Each number is 50 + 12 x the weight over its row's rms, rounded and kept within 0 to 99. Layers, rows and columns count from 0. The size before them is the row's rms in percent of the matrix's.

# up: layer 12 MLP up, 1024x256, rms 0.0862, rows 496-522, columns 128-255
# down: layer 12 MLP down (transposed), 1024x256, rms 0.021, rows 496-522, columns 128-255
up496 102:34 48 76 47 37 45 63 39 54 35 54 46 27 51 61 47 72 53 18 55 38 57 43 59 44 41 70 35 70 65 53 49 45 48 46 41 50 58 48 35 63 51 44 63 52 35 58 24 23 55 37 39 63 58 45 50 49 60 44 33 69 59 36 50 40 48 56 34 70 58 47 51 69 55 49 57 52 38 38 48 70 56 67 52 37 42 42 25 65 55 57 49 36 57 58 50 74 36 39 66 46 60 30 60 57 50 48 42 80 54 54 58 49 53 57 48 52 29 49 57 34 15 35 65 54 36 63 55
down496 108:53 61 53 57 29 61 54 39 55 35 50 34 65 39 42 56 47 28 63 47 60 86 34 59 39 25 60 55 44 35 42 53 53 83 57 59 44 46 53 59 54 50 45 55 55 37 42 73 51 50 50 26 47 37 56 42 60 35 36 57 43 69 47 56 58 46 40 63 56 34 58 43 58 46 40 41 28 37 45 52 63 36 46 37 50 42 56 32 41 39 29 73 30 47 50 53 63 45 54 47 44 41 52 64 40 45 52 71 53 45 44 61 56 39 50 60 24 56 30 25 60 54 46 26 49 49 52 69
up497 103:74 46 46 92 36 41 45 78 65 71 31 42 50 58 64 61 42 42 61 51 58 60 49 38 63 34 44 44 71 42 30 62 41 34 56 58 55 51 49 65 42 54 36 35 39 30 23 59 37 55 50 54 45 52 53 32 31 64 47 54 34 50 50 59 47 39 47 63 64 54 45 62 39 52 55 59 24 51 43 36 64 61 47 61 54 52 54 56 48 51 41 32 39 53 68 47 77 50 29 33 37 33 59 50 56 25 52 44 62 73 58 32 33 49 35 53 37 74 56 33 50 42 52 49 64 52 52 57
down497 106:47 50 49 30 72 58 47 35 49 18 42 71 49 53 51 62 57 52 47 62 37 57 67 29 53 49 57 50 38 56 54 41 60 60 35 41 50 40 53 44 66 69 63 48 47 44 38 53 61 15 47 43 55 59 55 56 58 45 55 56 47 31 42 61 38 56 37 52 37 56 64 27 58 37 48 82 47 41 28 63 34 33 29 57 39 55 58 58 59 35 42 49 39 43 43 49 33 55 72 50 44 66 56 40 55 48 58 75 42 44 61 67 43 59 58 27 54 50 51 47 61 45 59 56 41 55 45 46
up498 095:57 62 60 59 59 59 54 57 65 65 46 27 51 61 48 46 50 65 57 59 63 40 59 43 35 36 82 46 49 55 56 30 52 61 53 62 66 60 34 43 52 45 59 57 26 43 65 54 31 55 47 51 34 41 43 55 52 52 55 57 51 19 49 63 60 37 33 70 53 69 63 68 59 53 38 35 31 69 43 55 51 45 45 47 36 56 24 40 65 63 45 66 56 85 71 49 52 44 46 38 53 36 55 70 52 59 44 55 45 58 56 59 33 47 29 43 59 63 57 64 48 69 30 42 42 42 51 33
down498 098:26 38 54 33 76 41 45 57 61 31 46 56 66 45 53 35 58 48 27 49 59 46 41 55 46 81 90 42 65 55 43 62 50 50 39 27 47 47 47 29 41 41 46 63 41 67 54 30 48 46 50 55 48 43 87 44 38 58 58 65 64 49 64 57 46 48 69 57 49 44 25 54 70 53 50 31 33 50 55 59 22 40 45 45 57 45 44 59 59 44 48 44 39 37 39 43 45 53 44 64 63 60 32 58 33 66 59 46 39 67 40 47 38 43 42 61 39 55 37 48 35 38 66 62 50 70 35 58
up499 094:45 44 61 44 55 44 62 51 38 18 54 48 46 64 38 64 37 60 76 57 53 55 47 49 57 61 28 60 78 57 40 23 43 46 46 55 52 61 42 42 56 51 48 53 48 51 54 53 27 61 48 40 52 38 64 65 21 78 43 59 21 53 23 47 62 42 53 55 49 46 44 60 61 51 37 37 45 35 43 74 44 38 55 56 38 45 55 37 38 62 31 60 54 52 54 48 58 50 36 42 78 56 39 65 44 53 24 32 67 52 54 40 36 36 52 33 65 26 24 49 36 64 54 50 74 48 51 55
down499 094:43 56 52 51 53 66 45 46 57 44 45 42 44 47 44 45 61 63 63 50 53 54 40 51 59 61 49 28 33 46 78 81 58 41 64 77 54 43 48 32 47 39 37 56 60 49 32 45 45 73 36 43 32 55 49 58 55 40 36 46 35 42 39 48 69 51 44 43 33 69 41 85 39 49 57 61 59 36 64 29 36 30 54 39 54 48 38 57 56 47 53 78 54 59 70 42 48 47 71 55 39 47 60 63 50 59 57 38 57 62 38 66 32 42 41 67 53 49 17 45 63 45 48 22 46 52 60 62
up500 098:57 48 33 51 62 19 50 55 39 69 79 65 39 51 46 64 59 61 33 59 54 43 55 34 43 50 45 70 51 74 66 50 52 23 52 51 49 34 30 56 54 57 36 63 31 64 30 51 63 40 48 44 24 38 38 51 44 64 46 21 54 56 42 37 56 63 62 52 42 60 57 69 46 29 42 46 50 65 33 65 57 55 56 54 43 42 58 36 59 54 46 44 45 42 48 54 42 58 58 36 64 39 50 46 62 64 51 50 60 48 61 26 71 55 45 39 43 31 61 56 34 51 28 29 48 42 40 45
down500 101:33 31 57 51 59 58 52 51 46 45 37 55 23 54 63 31 43 44 43 38 40 58 61 61 53 33 38 58 51 31 45 47 35 27 55 49 60 25 59 25 38 65 50 26 58 55 44 55 36 49 30 37 47 67 45 51 53 51 55 42 51 40 71 60 46 61 51 51 54 40 65 54 49 68 59 57 63 44 40 40 67 55 44 48 26 33 51 50 56 57 37 63 49 59 52 50 55 56 43 53 54 51 55 50 28 46 75 36 46 34 35 42 30 66 40 68 51 37 65 57 34 41 59 47 48 47 43 50
up501 100:42 40 70 27 56 57 58 41 58 54 72 73 71 49 56 42 67 60 48 68 52 61 45 57 45 50 39 52 43 54 49 54 47 52 43 30 58 44 41 64 45 18 48 50 47 52 60 55 57 44 61 44 35 60 74 50 38 55 62 47 34 42 57 49 49 56 50 61 40 55 57 58 35 44 51 53 80 61 38 48 48 73 34 52 53 84 45 47 42 53 42 62 50 43 37 56 46 68 48 48 56 51 74 45 57 56 73 19 48 49 46 60 20 52 48 44 65 53 46 34 38 64 42 45 49 52 44 34
down501 103:56 35 62 53 61 60 38 74 45 53 47 49 43 53 54 77 40 50 65 52 66 46 43 34 62 60 33 50 44 49 46 55 71 47 56 52 68 48 53 32 38 61 53 37 58 49 54 32 64 67 27 41 49 48 21 68 57 48 40 78 60 59 42 67 46 61 44 43 50 54 53 35 55 39 50 45 55 46 71 36 46 38 60 46 42 41 37 49 35 61 36 37 35 32 75 45 41 46 34 60 32 56 62 64 47 37 45 44 57 29 54 63 61 36 41 32 36 40 49 63 34 50 47 58 51 29 65 43
up502 100:34 48 47 25 53 68 54 33 39 70 48 56 66 58 38 45 58 45 29 66 27 43 29 47 43 38 70 54 46 53 43 56 63 36 52 73 43 66 68 44 51 51 55 27 54 66 56 45 56 44 52 44 70 45 62 65 38 33 57 57 49 33 63 41 36 50 69 49 62 57 38 46 47 69 62 65 24 71 52 73 27 66 56 33 47 45 53 46 45 68 19 48 55 57 62 46 68 38 51 57 72 55 44 58 53 53 83 52 32 58 40 45 75 52 51 39 33 44 49 55 49 49 54 49 44 60 31 62
down502 095:57 40 47 49 58 36 66 59 41 52 28 61 48 43 72 59 70 37 43 37 67 54 53 49 62 59 48 52 63 44 39 20 56 52 50 41 39 52 90 51 39 46 47 45 48 40 55 21 43 48 48 49 48 54 41 17 60 64 44 57 62 59 44 48 34 38 40 58 47 16 73 45 39 40 44 56 73 37 37 30 40 56 38 47 74 48 57 39 70 42 47 36 17 30 55 54 50 57 39 60 29 40 43 37 24 55 48 60 38 69 52 76 38 38 42 48 50 58 62 40 42 42 58 54 58 67 54 52
up503 104:58 51 32 67 39 48 51 60 57 47 44 66 41 68 56 61 29 38 56 45 66 44 51 54 51 56 59 62 48 61 51 40 45 45 50 14 40 65 60 57 49 48 50 72 34 63 72 48 45 55 41 65 44 60 40 64 38 51 70 22 47 44 44 68 68 46 52 50 58 83 37 61 68 43 64 57 34 57 70 39 20 28 48 57 36 58 60 55 38 41 59 52 72 43 60 57 37 62 27 68 61 56 47 56 52 48 60 77 47 65 24 39 49 65 46 73 33 31 57 59 52 47 58 29 48 33 46 47
down503 102:32 52 53 51 52 60 50 44 47 65 46 49 60 40 53 28 28 33 57 46 48 63 46 73 62 38 63 46 55 51 40 37 35 29 39 65 55 64 27 52 40 39 43 33 55 49 43 54 44 58 38 72 39 22 68 36 69 51 51 72 33 49 66 48 64 59 44 34 44 45 63 35 51 48 64 42 69 52 51 73 57 64 36 49 55 62 59 43 48 40 74 43 19 58 57 51 54 44 41 43 54 44 33 56 46 38 36 58 48 37 53 47 53 41 61 57 62 58 56 82 31 49 25 67 38 58 72 26
up504 099:68 74 35 47 38 18 60 50 28 50 49 57 62 41 53 41 43 37 58 58 28 58 59 35 60 48 35 49 35 52 45 45 63 43 38 42 51 46 62 42 55 68 37 43 58 51 39 49 26 52 53 57 46 73 50 50 66 57 54 22 61 58 50 55 54 52 40 47 59 45 48 59 64 45 35 48 48 39 34 60 38 45 38 49 58 39 55 47 45 67 34 53 53 50 54 49 54 65 74 50 59 65 71 64 64 34 44 41 57 42 70 77 56 48 18 52 53 50 63 57 46 59 52 56 45 49 48 60
down504 098:74 25 33 50 56 47 49 53 66 43 39 36 53 63 73 56 58 40 59 49 51 37 47 52 48 49 45 48 55 45 61 43 59 68 52 36 49 35 52 46 59 65 56 34 56 45 53 63 50 49 43 52 47 47 59 57 35 37 40 68 29 46 64 61 43 58 43 56 59 65 53 48 47 55 53 41 56 44 39 51 47 39 38 44 50 57 35 49 42 44 54 31 44 61 39 37 48 37 33 35 44 46 51 42 40 62 51 55 55 72 41 28 00 60 56 17 43 50 61 51 57 65 61 60 48 63 52 49
up505 100:56 27 35 34 72 53 32 40 50 57 62 71 39 41 53 49 35 49 67 65 53 45 48 60 53 52 43 48 68 52 39 44 58 57 55 66 51 25 41 49 44 47 58 72 40 47 72 36 43 40 36 72 44 53 65 39 62 41 53 22 40 68 47 56 66 56 41 37 57 53 55 53 41 69 41 46 71 62 47 54 72 49 60 54 62 65 50 59 48 34 29 49 40 36 35 55 77 54 54 36 52 41 49 66 69 47 37 54 47 81 47 64 46 26 71 51 64 31 32 44 57 43 38 49 47 73 44 57
down505 105:29 33 34 53 25 48 50 49 35 49 34 46 56 51 37 63 53 46 54 36 76 51 35 61 67 59 52 67 37 58 28 58 61 55 55 74 65 52 55 54 56 34 53 69 60 49 42 53 65 60 68 41 61 41 58 58 55 44 36 37 49 46 39 36 48 39 33 59 65 57 52 50 69 33 54 49 62 40 61 37 61 60 47 44 51 44 33 52 56 67 44 57 86 80 53 40 43 27 30 89 65 76 36 47 39 55 50 52 59 51 52 27 38 68 52 40 40 43 40 56 49 36 38 56 46 37 56 48
up506 101:78 54 46 59 69 54 70 78 69 59 34 59 56 56 63 55 56 64 60 75 37 55 46 25 25 47 46 52 49 48 49 54 37 33 49 44 33 37 49 42 33 63 50 46 59 56 49 56 59 40 52 47 50 51 54 34 53 38 53 36 42 46 51 54 46 52 42 45 19 55 49 49 45 52 52 54 51 27 38 58 54 55 51 65 56 32 47 51 61 33 64 49 45 42 49 37 23 57 61 45 33 37 26 72 57 63 41 61 47 57 50 53 40 72 39 54 46 38 32 45 62 45 58 40 56 51 38 31
down506 099:43 62 54 32 50 53 49 45 62 28 42 48 62 46 36 39 68 46 72 61 37 27 49 56 65 36 46 40 37 19 54 50 51 43 55 45 65 27 56 52 36 61 62 53 40 52 51 61 70 67 60 58 28 42 54 86 49 59 38 49 69 67 38 51 50 49 45 52 55 58 36 33 49 64 49 46 52 50 61 55 53 36 70 42 43 52 37 49 45 62 55 37 67 61 53 60 69 44 49 72 45 39 21 69 41 51 64 67 43 71 44 57 47 53 57 39 39 64 54 55 55 41 46 48 47 20 34 56
up507 099:65 47 47 33 32 41 38 30 82 53 28 54 39 15 39 53 49 83 51 49 48 69 34 57 63 34 46 66 46 79 57 49 67 46 41 48 38 49 53 47 50 37 48 60 34 54 50 37 60 47 44 43 49 41 40 34 60 67 55 67 40 41 63 53 53 53 48 57 56 52 30 55 49 59 57 36 32 57 35 47 46 51 32 61 63 57 46 57 39 49 60 44 60 52 44 45 48 43 49 63 39 62 71 58 51 44 64 49 49 58 38 63 59 57 49 26 29 48 34 66 62 36 55 38 51 58 45 59
down507 097:26 62 59 48 54 55 67 50 42 53 61 31 35 65 44 43 75 39 41 42 49 65 30 52 36 71 31 41 48 42 45 29 42 14 40 65 42 46 43 42 46 61 45 57 49 35 43 58 45 67 43 37 49 42 41 51 50 42 71 54 55 71 58 43 43 38 65 57 71 54 49 68 48 66 60 62 52 38 51 53 60 45 30 26 50 44 55 32 61 61 34 54 35 59 47 47 53 68 55 53 51 38 57 21 34 57 56 41 33 39 51 71 56 55 68 63 44 36 38 35 32 61 55 60 31 50 43 33
up508 097:30 45 44 53 45 33 56 25 63 46 36 49 59 59 43 55 50 53 48 60 30 40 42 46 45 60 56 69 60 52 48 54 50 53 50 70 44 40 54 43 25 62 49 65 24 39 45 51 59 46 28 44 62 38 53 57 61 57 57 51 56 54 39 52 48 21 62 47 48 60 57 61 64 34 52 64 41 71 54 39 37 61 44 43 41 34 57 40 38 63 33 45 65 25 35 52 43 52 62 51 52 56 21 44 49 55 30 66 27 33 48 54 60 65 57 43 50 51 55 65 56 53 49 45 68 70 55 55
down508 091:34 61 61 45 54 62 49 51 30 57 55 50 53 48 50 58 70 59 49 53 61 53 61 24 59 56 44 47 71 54 33 49 61 45 55 56 54 47 37 59 76 57 91 47 30 48 39 44 46 46 56 47 40 26 44 28 48 49 72 47 19 68 44 55 50 83 52 55 51 52 60 66 62 62 26 34 61 38 45 54 42 50 65 55 69 53 34 46 58 41 49 69 40 61 55 42 56 51 63 49 57 43 59 33 45 41 36 47 62 52 46 55 58 41 33 78 57 53 60 38 39 40 42 55 44 48 43 57
up509 090:35 63 89 43 52 35 45 32 67 60 56 66 52 51 70 59 44 34 61 48 47 31 73 47 59 38 59 60 82 43 55 71 53 35 58 55 64 40 35 37 35 40 55 43 54 45 58 51 71 67 55 66 48 27 50 63 35 43 73 46 54 55 36 51 46 53 36 79 55 45 59 68 34 53 68 70 48 47 64 51 34 67 59 28 51 44 50 51 61 48 49 59 32 56 50 58 60 51 47 38 36 45 56 46 57 41 57 52 50 60 67 53 50 44 37 53 64 55 59 55 50 53 41 67 54 52 39 34
down509 092:77 33 47 51 45 45 49 55 42 35 65 45 34 53 38 61 70 48 27 81 45 59 46 48 50 56 39 40 41 57 51 44 34 34 68 46 69 51 45 21 51 64 75 70 49 47 49 34 46 58 40 42 60 53 69 28 52 63 40 54 38 59 66 63 40 31 40 67 27 35 60 40 37 45 49 41 52 49 43 68 61 34 24 61 37 36 55 48 48 60 47 34 60 57 61 62 61 51 63 66 52 34 45 54 46 70 34 55 58 56 63 39 56 54 57 62 53 51 42 67 60 51 51 33 48 51 62 27
up510 102:71 43 47 45 63 32 81 38 42 40 51 61 63 57 51 30 46 53 47 58 40 59 56 56 48 58 48 64 48 37 33 35 40 49 39 45 47 42 49 44 52 94 59 38 65 68 52 66 33 58 53 35 60 45 48 47 51 36 53 44 59 56 66 37 49 35 29 39 63 55 50 57 56 40 63 38 42 34 55 27 63 60 49 72 58 41 47 33 42 31 38 67 71 67 43 44 53 57 56 47 67 53 58 64 65 51 40 43 47 44 59 45 59 57 37 56 50 29 48 35 42 45 61 50 49 72 74 72
down510 099:31 50 38 50 40 51 52 52 48 45 31 47 58 56 57 41 39 25 65 23 57 53 66 41 52 54 63 73 65 62 73 62 40 62 63 59 48 50 45 76 57 42 63 51 53 46 69 38 48 46 70 45 43 67 64 37 56 43 30 54 56 35 41 58 66 57 29 48 43 55 70 61 67 37 63 29 68 29 48 83 46 52 46 36 56 49 45 70 57 75 64 45 52 29 42 57 30 50 71 31 44 45 50 75 42 25 46 42 51 50 47 53 37 40 58 37 67 61 35 49 41 52 56 49 64 42 66 54
up511 107:62 59 65 35 60 51 39 55 48 49 32 47 37 48 51 56 44 35 41 42 58 68 47 56 67 40 55 45 37 44 68 47 53 51 46 31 50 58 41 63 47 33 65 50 29 61 34 44 42 31 50 55 50 44 50 71 33 50 32 40 63 56 55 54 37 56 69 47 39 60 48 68 60 58 38 49 63 59 43 50 37 33 42 46 39 26 53 57 57 55 49 40 35 40 57 45 64 36 44 55 44 58 42 59 63 70 53 43 28 48 57 60 25 40 76 48 36 41 74 39 31 64 43 55 57 67 40 51
down511 104:51 45 54 29 64 47 69 60 60 46 58 58 52 67 43 70 32 49 57 28 56 72 71 78 40 40 53 76 46 45 41 39 50 46 53 72 51 57 39 52 60 42 60 50 58 72 37 56 56 57 62 48 54 71 61 54 59 55 55 55 41 39 52 43 62 42 43 36 61 46 49 43 36 51 37 61 23 42 69 60 51 39 43 58 45 58 45 54 55 57 69 36 54 59 44 70 22 57 72 57 38 44 45 40 31 42 33 50 35 54 45 28 38 39 56 50 40 49 36 56 67 41 39 41 47 36 41 66
up512 098:57 50 53 41 43 67 49 48 62 59 56 45 58 41 53 62 44 56 66 38 50 60 57 45 54 43 43 30 47 68 50 42 52 58 52 68 27 34 38 33 62 60 39 47 49 59 32 46 55 56 47 44 61 45 46 40 56 59 48 43 59 50 62 29 55 58 22 67 59 22 35 65 35 51 32 34 50 75 43 47 47 51 45 57 46 25 31 47 63 48 45 40 62 44 55 37 58 53 38 25 49 35 33 36 44 37 42 51 56 46 59 71 39 58 49 44 54 52 65 44 57 30 34 62 39 66 44 44
down512 097:37 26 60 42 54 50 38 39 48 65 54 56 41 24 48 47 57 65 78 75 51 32 46 36 58 36 69 28 54 52 51 55 41 24 55 37 48 59 52 65 49 46 72 40 39 59 54 41 58 69 37 59 53 47 50 54 46 47 46 37 56 56 34 35 35 31 66 39 40 59 51 41 49 56 42 61 52 38 44 45 35 56 57 54 56 58 50 43 67 79 58 33 67 63 49 50 51 41 54 65 60 50 32 46 46 64 57 21 62 69 47 41 53 50 53 51 65 52 37 59 24 66 57 24 34 42 63 75
up513 105:39 45 36 52 38 50 58 38 57 48 38 79 46 27 59 61 52 46 42 45 53 68 46 38 44 34 62 40 38 57 65 41 38 52 43 70 65 53 43 37 61 44 61 64 37 43 55 30 67 68 55 38 42 42 68 55 73 39 61 44 41 45 52 34 57 46 50 58 55 37 69 42 72 24 39 52 55 32 41 38 57 42 27 50 61 67 54 44 68 58 54 46 48 59 36 47 49 43 75 75 73 28 47 59 46 50 54 26 51 27 66 53 43 65 51 41 65 17 67 74 56 55 33 52 38 64 71 61
down513 107:45 47 65 40 59 56 35 44 43 43 65 43 57 43 29 70 46 36 43 44 49 66 64 28 41 54 59 42 35 35 47 45 37 60 44 57 51 24 47 56 45 58 53 47 45 39 53 45 40 22 59 51 51 48 40 51 36 56 48 43 50 58 53 62 30 57 61 40 77 66 56 68 52 55 45 38 38 59 47 42 59 46 53 48 53 48 47 37 48 43 54 61 61 26 41 63 60 40 33 30 44 54 43 33 67 54 57 63 44 41 65 44 48 52 46 35 27 52 67 36 32 79 51 71 58 37 38 28
up514 108:38 54 47 46 54 62 25 43 50 36 53 65 41 52 53 35 52 44 44 79 44 82 50 57 56 44 28 53 40 48 42 41 35 41 59 53 40 34 48 59 57 53 45 57 63 56 52 44 40 53 47 49 67 40 63 29 41 64 44 47 42 40 79 61 57 58 41 37 33 61 53 60 46 60 21 52 51 52 64 47 56 38 50 37 61 40 50 32 69 29 54 36 42 60 56 54 61 53 45 51 55 41 57 45 70 48 30 59 35 47 34 40 69 27 37 27 53 51 44 53 45 31 66 34 34 45 50 46
down514 110:37 53 39 54 59 36 44 52 54 56 44 25 48 58 57 52 50 54 48 48 52 42 36 72 34 38 47 58 49 51 55 61 44 37 71 54 58 59 59 62 53 49 26 56 68 30 48 50 39 67 59 40 52 63 52 40 42 58 41 63 34 34 46 37 25 42 69 23 64 52 65 50 68 36 60 46 59 57 47 60 31 60 42 57 59 59 43 21 73 55 43 62 41 50 62 67 43 40 56 47 50 36 44 52 56 49 70 43 34 44 44 37 48 49 58 38 45 64 33 42 61 56 30 67 40 64 39 45
up515 096:45 24 37 48 42 48 45 42 67 72 41 60 61 50 57 38 57 48 46 44 49 49 32 81 55 53 39 49 61 38 65 49 41 61 29 46 63 38 32 69 45 52 38 57 46 53 53 46 44 56 35 65 69 37 29 44 63 32 41 50 66 65 42 51 67 34 47 41 23 34 42 37 48 47 45 41 38 32 52 23 69 51 56 49 56 36 68 37 35 51 32 53 66 57 47 48 55 55 78 38 48 46 54 60 34 43 42 41 46 31 58 52 63 35 29 58 44 66 75 58 47 60 66 32 46 64 66 44
down515 093:81 60 51 79 54 53 29 52 35 48 45 42 29 49 51 43 51 43 50 41 35 43 65 34 39 37 56 36 44 80 38 55 42 34 58 57 59 49 44 43 49 68 70 74 30 37 68 88 68 11 58 37 54 27 45 51 54 51 34 39 35 58 49 42 49 70 63 60 69 52 61 46 44 55 45 67 60 43 47 54 22 28 61 42 37 34 38 46 65 58 66 44 50 57 27 61 32 28 38 40 31 47 33 55 70 54 59 75 52 64 52 44 32 64 62 49 38 48 45 56 54 45 46 68 35 46 45 27
up516 102:57 54 48 54 47 56 31 40 51 36 45 63 46 23 36 65 60 58 66 56 45 55 54 44 38 51 71 41 60 45 43 47 48 87 56 50 52 54 37 47 50 42 59 30 34 56 59 61 39 52 22 66 26 35 44 48 41 88 43 68 36 40 71 51 64 21 34 50 48 44 48 36 40 60 49 64 70 66 54 44 29 54 66 27 58 48 52 75 42 41 46 50 49 56 48 67 59 72 48 53 31 61 66 39 48 62 29 44 50 39 47 51 69 38 43 63 59 28 58 82 37 53 55 78 56 54 61 33
down516 102:54 47 52 59 51 34 57 23 63 51 40 75 54 61 48 56 58 54 43 84 46 65 59 32 66 64 38 51 47 60 47 37 48 56 50 10 52 56 75 48 54 58 49 62 47 51 54 70 39 54 39 46 42 59 49 67 51 44 45 37 63 45 30 50 60 58 31 62 47 56 41 59 32 57 56 54 43 40 43 61 44 26 52 71 46 46 38 44 42 28 40 40 51 75 40 53 51 68 72 32 47 42 54 53 57 54 57 69 44 47 52 52 65 39 64 39 43 61 53 46 56 51 40 32 61 61 49 64
up517 102:53 49 51 56 49 46 42 48 55 55 57 32 79 50 37 26 53 56 58 54 40 39 35 58 48 56 48 47 65 34 52 56 45 51 43 53 53 54 66 12 61 38 71 46 67 45 57 57 47 58 44 31 50 41 56 33 52 48 64 37 27 53 72 40 57 34 51 42 27 56 54 76 59 52 58 61 39 55 34 33 33 49 43 42 46 39 72 53 38 51 50 66 61 58 59 46 30 45 43 74 62 49 38 53 28 45 21 60 44 33 60 43 65 40 55 70 53 58 50 53 65 48 68 71 22 31 56 51
down517 099:28 49 43 61 55 26 56 49 44 59 71 36 43 47 49 48 46 38 48 66 61 70 49 42 50 53 61 33 43 51 46 51 66 31 26 46 49 40 42 57 76 52 52 47 45 65 26 52 37 55 32 57 64 21 44 52 52 50 40 54 50 60 43 54 47 55 40 47 61 54 46 30 43 50 73 42 47 46 56 39 44 40 39 30 51 72 36 66 55 57 53 53 29 69 65 70 78 81 36 23 37 58 38 61 38 60 35 64 61 22 35 58 64 74 41 58 53 45 46 43 41 62 39 38 52 52 37 59
up518 110:55 45 53 75 29 66 62 41 46 34 53 60 64 64 43 38 46 60 44 69 60 59 55 48 44 53 64 33 49 63 80 56 47 60 41 46 64 37 35 57 38 62 60 53 32 48 49 57 55 53 53 61 61 37 40 47 71 33 43 53 64 78 53 66 53 43 55 42 39 49 48 63 42 43 59 42 53 45 57 69 48 36 52 63 48 52 38 17 56 56 34 70 37 66 51 77 44 76 46 67 63 39 69 61 52 51 32 42 40 32 49 58 35 34 35 43 45 57 60 63 51 47 37 32 30 59 36 49
down518 105:39 66 50 51 41 26 46 61 32 71 40 55 36 59 63 45 56 61 59 67 58 46 47 51 48 34 50 58 47 76 74 47 60 55 57 43 29 54 42 37 45 57 30 37 49 27 56 52 65 39 46 45 31 44 38 35 47 48 30 50 56 68 47 58 50 31 51 23 54 65 52 63 29 57 43 39 60 31 57 55 69 66 60 29 47 43 64 80 77 33 54 60 49 52 64 51 52 47 58 38 53 44 43 51 51 60 55 51 44 77 44 63 56 33 25 54 63 55 73 65 27 52 39 51 54 57 45 42
up519 095:50 41 51 65 63 51 71 61 52 37 42 61 34 38 47 39 66 60 56 44 57 57 27 67 44 59 43 47 53 41 57 70 29 60 51 41 59 42 33 48 45 41 64 72 55 33 53 35 35 41 43 55 79 59 32 61 51 41 40 67 64 41 71 59 18 43 58 50 42 44 64 64 45 44 43 59 25 57 50 43 38 34 50 40 59 64 40 55 45 48 49 69 43 65 48 40 48 49 39 40 51 35 62 47 41 49 46 55 62 47 44 64 32 55 51 48 47 62 51 50 66 47 64 34 56 43 54 60
down519 092:29 55 62 38 32 64 37 53 57 72 52 25 59 55 55 69 44 62 58 53 31 56 76 40 45 25 47 68 50 67 55 28 52 45 30 50 46 42 38 51 56 47 62 47 58 54 55 41 66 55 66 61 37 48 74 36 36 60 50 28 56 66 40 65 47 28 71 60 56 43 51 45 44 40 75 39 35 45 33 69 40 61 69 44 20 35 59 45 46 54 36 46 48 31 59 51 49 56 41 53 74 49 53 63 61 59 45 56 27 57 48 50 67 51 34 32 51 47 72 60 47 42 41 50 47 43 53 40
up520 094:54 56 41 43 51 65 51 55 42 65 56 55 38 56 55 45 43 62 46 40 32 51 53 63 22 46 13 55 42 42 32 51 51 41 54 46 29 56 49 29 51 50 36 55 62 36 45 61 40 42 67 57 58 27 43 62 67 59 53 64 68 27 53 20 62 48 51 45 58 56 42 63 41 75 42 67 41 46 67 45 48 69 33 50 34 66 63 66 73 45 52 41 39 61 54 61 58 64 55 38 52 40 53 54 58 42 33 43 42 75 54 43 54 38 64 51 46 53 43 53 37 45 39 58 42 50 70 54
down520 091:23 57 56 64 43 57 58 46 51 53 58 52 48 40 60 55 40 49 67 62 61 65 40 43 46 51 59 35 33 34 60 78 48 45 38 59 41 43 67 39 44 51 54 48 49 45 55 33 57 37 21 28 29 52 50 36 64 60 58 18 27 73 68 48 58 54 32 51 58 64 34 50 54 59 37 31 52 56 37 64 65 51 58 47 64 52 48 41 64 50 51 46 52 50 37 53 50 39 49 39 49 62 62 48 64 49 52 48 60 24 62 63 30 65 63 39 59 27 65 26 46 56 51 48 64 39 60 16
up521 101:52 67 60 52 55 38 49 37 65 55 61 46 39 35 56 32 25 52 44 61 39 54 44 38 56 54 55 41 31 34 46 58 70 41 68 31 34 72 75 44 46 63 61 48 58 64 69 58 65 64 51 47 38 44 66 59 66 65 65 53 56 41 65 49 52 41 47 54 30 77 38 48 54 49 52 43 56 70 47 47 39 49 57 62 62 37 48 41 40 50 39 50 30 63 39 51 50 49 53 52 38 42 31 31 49 63 40 34 67 32 31 56 61 74 47 20 40 28 42 60 40 59 76 53 41 46 84 32
down521 101:47 38 55 50 53 55 57 48 53 54 64 60 51 52 58 35 63 40 47 52 50 36 59 75 52 54 48 44 53 30 35 48 44 52 38 55 59 46 42 59 48 58 36 50 46 62 49 47 55 34 56 63 18 64 62 55 71 60 28 54 28 36 69 61 36 62 51 42 41 54 33 14 57 45 51 51 57 38 45 32 65 54 49 60 68 67 59 67 69 35 45 48 38 45 32 38 38 38 45 30 51 77 38 50 65 53 47 48 44 34 59 71 55 63 55 60 41 74 63 52 58 52 75 49 64 61 62 58
up522 101:63 46 62 36 39 57 66 48 52 42 56 48 33 53 47 74 62 45 62 19 58 54 56 46 53 64 44 29 56 33 53 34 56 57 49 43 73 55 48 47 63 53 70 62 32 54 55 54 32 53 63 56 53 53 41 58 42 33 65 34 39 49 23 37 46 46 32 64 42 47 42 16 46 50 33 48 62 61 63 46 58 44 51 73 50 59 39 51 60 52 53 43 45 50 52 32 39 53 61 59 84 33 30 39 55 63 23 42 24 58 65 36 75 51 16 58 46 48 70 44 45 61 26 35 43 43 55 53
down522 101:73 49 52 38 74 63 62 53 49 46 53 55 72 52 36 48 95 23 55 34 30 33 55 36 54 67 57 52 49 64 53 52 63 53 59 45 69 51 62 52 36 31 30 42 50 52 64 44 58 51 33 41 38 50 69 51 42 46 56 60 60 53 38 48 50 52 35 45 33 50 65 62 50 28 57 63 55 76 32 65 58 59 67 47 63 72 54 39 44 29 36 62 64 41 59 50 26 36 47 59 32 56 55 49 49 70 67 59 64 51 59 68 67 42 49 62 46 57 71 30 32 68 45 60 38 39 49 57